Weights of a small GPT-style language model, trained from scratch on English Wikipedia.
Size: width 256, 6 heads of 64, MLP 704 GeGLU, vocabulary 8192, 13.3M parameters.
Architecture: rotary positions, tied embeddings.
Each number is 128 + 32 x the weight over the matrix's rms, rounded and kept within 0 to 255. Layers, rows and columns count from 0.

# layer 3 attention output, 256x384, rms 0.0245, rows 0-24, columns 256-383
[[131 141 130  70 148 167  98 113 113 107  83 160 140 156 129 154 173 142 113 121  86 147 151 136 184 142 132 147 146 160 119 130 199  82 142  60 106  73 110 161 157  83 126  87 133 154 117  96 167 109 129 148 167 162  98 122 136 156 152 118 143 143 162 115  77 106 156 147  88 112 201 110 137 134  97 154  90 149 153 163 183 109 160 166 224  45 175 119 144 202 157  91 164 242 112 137 153 126 108 137 208 129 125 124 163  51 151 142 149 119 127 122 108 126  58 181 105 139 185 158 155  94 170 114 112  82 125 121]
 [ 97 117 144 122 114 172 155 135 129 108 138 134 147 141 111 142  82 106  66 107 203 140 159 111  79 116  86 167  70 139 130 168 122 101  95  76  95 133 122  93 156 102 133 123 124 125 105 130 109 209 101 187  96 135 121 117 143  38 156 159 153 104 176 126 112  93 169 121 184 114 182 172  97 119 191 126 169 178 108 210 115 151 120  39  97 140 124 133  53 125 182  95 115 135 154  85 149 191 122 110 113  99 134 194 218 124  98 126 152 125 170 102 105  79  63 144  69  77  93 142 149 195 130 102  77 130 199 124]
 [182 147 108  76 105 135  91  73 124 106 132 152 208 164 107 130 138 146 116  96 160 125  71 146 135 173  92 142 119 104 134 116 124  92 119 188  95 170 120 145  83 130 139 163 106  78 131  96 176 108 131 180 107 140 133 130 151 165 176 123 124 157 131 118 177  73 121  56 119 162 104 129 114 206 170  82  60  56 143  88  91 162  76 199  88  99 141 144 156  70 155 121 181 150 160 172 145 130  52 188  91  54 155 142 160 113  75 141  93 167 117 129 150 187 106 152 130 142 150 109 127 153 147 115 146  91 127 129]
 [ 81 191 118 156 129 123 152 107 149  82 164 118 153 116 103 101 122 127 120 162 149 191 133  59 136 112  68 105 193 117 146 127 120 174 123 144 115 186 116 176 108 112 112 139 211 154 118  52 103 166 112 147 141 130 138 169 201 201 166 172 127  74 123 116 186 191 153  48 111  96 105 162 101 152 154 147 130 175 135 114  90 134 151 150  62 196 191  44 125 167 148 150 127 101 168 109  85 165  78  72 118 147 130 176 194 114 133 185 124 125 116  99  87 120 161 158 170 158 125  83 148 117 221  75 124  87 201  89]
 [162 143 146 118 145 121 118 136 125 155  94  60 100 119 154  96 121 125 165 168 173 198 115 209  89 105 155 143 102 129 106  96 158 145 131  89 154 118  84 146 135  94  92 175 132  82 119 116 193 118  39 131  85 101 130 127  86 132 101  75 128 141 189  88  94 178 114 129 191 127 119 186 192  70 160 107 130 166 152 187 186 135 157 159  83 164 185 154 161 111 175 169  98 148 168 196 165 138 139 121  92  88 102 121 125 155 113 100 112 194 143 131 173 195 128 105 179 177 131 188 147 175  77 118 168 104 136 129]
 [147 149 112 184 119 145  63  74  92 104  94  40 137 110 132 125  95 194 110 114 138 132  61 153 122 176  78 145  68 120 143 179 108 114  80  94 190 136  97  79 126 135 147 148 124  18 163 125 104 139 100 110  89 139 141  76 126 151 119 113 152  97  84 128 160 146  74 103 180 178 119 153 150  87 145 140  17  63 161 178 112 144 112 113 126  85  82 151 133 123 109 120 126 149 124 163 159 140  95 157 103 188 146 130  91  67  81  91 128 114 141 160 150  65  69 125 127 100 108 154 140  72 140 125 115 188 106 117]
 [ 79  88 113 124 163  99 142 162 169 139  84 136 133 110 180 164 125 120 100 160  75  98 105 122 183 207 115 162 112 121 109 129 135 123 169 113 130 104 100 107 144 170 127 150  71  61  98 155 151 178 127 130 170  99 169 113 136  95 145  84 183  90 151 179  99  86 132  94 155  83 133 145 166 106 114 125  42 186 151 105 142 178 106  54 149 133 186 114 178 155 138 172 119 103 142 120  94  12 102 154 139 135  94 159  94 163  70 114 148 145 163 121 110 156  92 136  68 146  90 186 152 135  82 138  74 145 184 101]
 [113  61 152 140 195 172 116 173 122 197 101 140  91 147 113  86 118 162 133 157 136 132 130  98  89  72 156 118  91 159 126  71 122 162  89  73 174 119 119  99 182 174  75 192 163 115 144  72 120 109 108 176 133 112 135 131 114 148 176  97 191  72 165 160 129 107  77  75 175 152 171  35 136 136 153 169 185 120 108 162 150 151 107 131 180 115 129 131  72 135 153 172  95 124  90 168  83 145 138 158 129  87 160 142 152 105 144 186 156 134 151 190 202  91  97 107  89 134 135 123  88 125  64  84 117 143  96 127]
 [123 148  77 107 125 107 137 151 141 177 114 138 155 123  76 128 114 128 100 117 141 108 148 131 149 137 108 184 110 182 144  89 114  73  98 150 115 120 137 113 194 156 101 147  78 119 137 210 121 129 140  84 104 120 126 134 180 116 148  76 117  75 126  93 217  63 117 137 108  85  87 126 102 113 184 195 148 174 156 106 156  84 135 120 171 157 174  81  96  75 139 167 128 151 155 136 130  33 221 225 151 102 153 101 152 157  60 164 172 115 148 175 141 123 178 117 109 123 105 118 114 138 129 183 120 162 109 146]
 [136  98 152 173 163  75 132 153 141 140 136 138 102 121 118 127 136 123 141 123 169 147  88 137 160 106 149 145 157  87 128 123 174 137 138 140 185  56 137 108 185 105 102 119  56 152 129  97 141 114 153 134 156 180  59 165 183 117 115 144 129 136 108 107 177 112 181 148 207  85 236  73 163  22 185 199  48 138 143 123  68 140 156  88 155 170 119 157 121 158 101 124 182 168 125 191 163 140  99 167  70 115 118 188 121 184 147 157 176  86 150  52 150  78 131 129 131 118 166  92  74 148 174 165 124  77  95 186]
 [171 106 125  98 114 172 140  92 192  12 129 122 145 131 155 149  99 133 117 159  73  66 121 152 119 161 140 117  76 161 172 103 192 164 121 110 119  80 135  94 140 148  87 119 140 120 102 123 123  95 119 193 115 140  83  81 102 134 133 183 141 168  91 138 150  75  93 131 152 161 107 120  15 151 108 135 112 194 176 164 129  92 118 101 119 135 145  98 104 167  94  65 158 120 145 100  96 125 145 130  94 105  65  93 135 186 122  77 132 164 169 181 193  97 205 107  97 139 142 109 181 133 114  56 144 122  98 113]
 [ 77 146 157  91 156 146 133 103 100 149 105 110 116 154 114 158 136 107 116 113 129 110  93 127  78 126 101 176 167  99  85 123 103  95 172 172  73 143 144 152 120 134 148  68 124 134 155 136  92 154 124  82 141 141  97  65 137 106 144  72 146 163  81 139 153  92 148  69 113 142 129 164 142 114 125  94 121 129 113  95 131 142 134 116 177  76  74 115  61 144 122  91 191  74  80 143 157 123 142 159 114 173  92 133  71  81 159 144  84 121 183  99 127 138  83  92 127 104 177 136 117  99 109 132 192 108  15 101]
 [191 193 150 100 112  96 126 140 109 150 169 120  62  48 133 152 153  93  93 127 151 115 179 127 120 146 145 146 133 108 120 179  85 113 170  87 113 131 132 109 133  43 138 143 119 112  43 115  95 179  79 153 165 126  95 124 150 136  92 161  92 150 117 168 165 128  93 127 105 136 164 187 102 158 164 181 141 108 149 155  95 102 150  96 153 141 156 147  54 153 166 136  94  93 100 124  48 129 105 104 154 103 121 122 139 134 108 102 171  92 150 166 162  99  80 186 183 145  98 123 150 131 201 173 104  65 106 117]
 [114 145 100 168 133  96 162 154  75 134 145 119 170 128  52 187 139 107 133 141  83  78 144 193 115 156  82 129  57  97 187 123 115 125 120 153 151  87 156  96 109  95 157 160  80 136 214 108 146 123 103 145  38  86 126 100  75 131 142 124 202  83 136 105 113 163  85 118 140  87 148  90 102 145 159  57 167 147  91 122  73 169 168  36 129 167 126 141 101 149 137 172 126 169 135  22 114 138  99 177 127 135  97  79  49 134 124 140 225 159 154  88 100 100 125 116 158 143 127 118  45 206 188 133 162 102 107 151]
 [132 164 144 165  91 129 110 164 142 187 119 210 125 156 100  99 151  33 177 105  96 143 174 141 151 149  86 177 152 144  89 187 124  68 152 103 122  89 111 162  96 124 138 177  91 118 146 167 116 153 159 111 156 128 108  87 128 129 140 194 146 172  90 137 141 117 173 101 142 216 119 115  98  57 133 136 105 170 120  74  86 120 135 100 144  95 117  78 110  71 127 150  99 183  86 103 115 101 163 150  93 161 194 140 135 132 113  98 151 153  47 110 139 150 128 160 141 150 114 166 148 211 144 152 119  82 145  86]
 [141  82 114 141 134 125 138 123 158  70 166  89 142 110 170  62 174 166 188 126 106 125  99  77 129 122  94 104 152 116 192 166 151 136 125 146  77  54 131 148 162 107  91 152 107  85  90 149 109 124  92 174 147 171  75 158 104 110 153 144 134 119 158  96 125 140 213 152 175 168  99  73 143  73 106  97 168 202 167 109 125 171 191 121 144  56 139  94 135 172 108  93 158  60 123 124 121 158 113  92  99 145  84  77 159  91 120 128  87 206  97 117  66 159  95 173  35 150 106 134  90  99 149 100  95 128  80 186]
 [198  85 157 154 147  72  60 172 170  87 113 107  44 119 121 183  90  84 106 140 146 127  57  86 127 150  45 140  89 146  98 146 118 128 130  80 166  91 111 152 158 106 176 159 160 146 145  68  94 124 117 107 127 163 176 126 103 115 163 176 104 142 142 127 177 172 179 152 154 143 116 104 165 171 148  52 102 152 128 127 150 126 114 107 138 145  79 192 113 119 136 131  77 125 223 131 191  44 113 133 150 135 109 108 175 136 118 126 133  93 190 123 122  93 117 113 187 133 102 154 106 141 148  76 134 144 125 114]
 [194 135  89  60  66 121  89  95 107 164 174  92 125  67 152 151  88 144 135 133 202 117  39 142  68 118 165 126 170  96 104 102 154 191  86  50 138 150 161 194 152  96 138 117  84  77 137 126  46 175 131 156 167 115 150 123  71 166  94 164 124 148 107 144 162 138 140 149 139 235 168 150  99  84 110 125 117 111 175 101 151 170  88  76 113 146 144 130 116 118  60 107 122 104 173 171 161 141 125 156 133  81 214 165  99 167 228 151 168  81 168 160 109 165 133  62 115 123 168 113 138 135 118  90 104 188  98 130]
 [142 191 119 114 106 112 158 134  74 114 123 133 134 146 113 190 132 146 111 160 114 160 109 145 168 130 127  92 113 156  92 130 111  77 181  75  89 167  92 155 124 198  95 106 131 134 180 118 165 111 137 184 113 184  95 132 143 126 142 105 161  75 146 181  86 173 157 107 129  73 148 110 115 135 117  52 152 145 245 129  60 153 107 186  69 131  91 151 168  63 138 160 100 113 107  50 105 153  76 164 159 118 103 135 136 149 130 156 138 131 133 136 132  80 159 157 158 143 200 164 113 185 112 141  82  96 105  56]
 [ 85 164  79 118 151 108 156 127 159  91 208 131 175 114 175  76  89  93 127 123 137 187 155 135 156 123  93 124 159 148  79 151  90 139 163  89 197 146  50  79 145 131 106 123 151 172 152 139 135 135 115 115 138 159  72 169 183 150 152 118 112 143 145 117 126 123 142 109 102  59  96 159  98 155 132 125 176  79 126 120 118 169 102  67  58 143 145 144 146 157 201 127 151 107 133 121 114 124 158 185  55 139 251  83 127 166  82 100 162  95  75 126 106 103 118 139 143 196 162  97 138 171 129 170 181 207 105 133]
 [152 142 215 183  59 151  81 130 119 164 145  88 104 167 101 130 100 129  61 100 135  94 148  94 154 123 184 171 128 103  42 113  72 116 127 140 128  92 144 139 176  76  97  69  80 113 105 137 160 169 108 160  75 105 146  74 175 132 102 167 137 154 125 148 140 160 135 134 144 142 100  81 111 168 213 165  69 102 172 194 139 180 170 161  61 138 198 139 115  94  49 113  77 134 140 112 147  93 164 119  69 118 161  48 104 117 102 100 143 112 103  86 188 169  78 125 129 120 120 104 132  77  57 116 139 100 155 202]
 [125 115 173  70 123 100  80 118 210  39 148  63 107 130 144 151 135 125 134  96 119 128 168 177 102 122 208 149 120 104 138 172  77 148 210 104 101 122 129 133 171 208 143  87  62  69 192  77 206 207 128  99 166 160 160 147 169 137  78  70 239 134 150 108 154 124 154  82 177 130 219 103 126  97 228 136  66 138 149 182  49 188  77 108 165  10 126  65  62  85 153 108  85 125 118 163 157  65 149 158 141 128  85 223  93 121  89 135 165 118  77 127 143  86 185 130 138 112 100 145 169  84 119  91 194  86  73  55]
 [169  94 162  97 132 205 209 193 135 129 114 174 151 114 106 120  78 174 149 123 181 109 158 117  89 167 126 124 125 167 152 107 175 105 161 144 161 100 175 140  99 116 137 126 174 124 138  76  62 143 164 130  91 130 195 136 127 130 143 142 110 126 109  99 146  73 123 125 191 112 156 112 146 112 115  99 141 144 105 146 125 112 109 153  97 144 104 158 152 151 138 125  78 207  98 134 103  98 169 177 110 118  95 147 140  96 104 147 209  77  78  87  82 174 135  76 124 109  85  95 111 152 154 163 159 195  24  83]
 [110 139 137 136 123 141 124 102 226 122 147 181 164 116 134 188  67 143 151 235 155 140 204 107 124 101  95 102 132 114 120 193  90 153 111  78 148 118  72 143 135 120 118 158  67  89  93 108  73 158 128 104 188  40 200 162 159 136 154 153 134 156 104  86 129 141 137 199 113 161 150 134 141 165 192  86 204 130  57 133 122 129  90 135 124 144  86 130 156 108 126 128 132 121 101  76 109  94 108  54 132 167 159  86 112 157 148 118 136 182 101 114 117 167 152 184 123 134 195  89 105 142 153 120 128 230 107 155]
 [107 104 111 163 100 174 147 180 118 139 176 116 113  94  57 158 123  80  93 113 145 131  85 119 118  96 109  94 112 117   0  83 167 125 149 107 182 143 116 100 146  66 152 168 177 176 141 200 168 115 179 181 134 103 156  91  83 166 156 107 141 162 116 152 234  43 169 146 115 191 155 206 132 140 173  85 127 163 145  91 253 152 135 126  84 102 102 180 131 161 109  71 118 135 181 115 132 136 134  59 169 132 136 113  60 146 146  81  89 203 172 134 147 118 182 130  91 118  86 120  84 164 159 131  88 191 119 175]]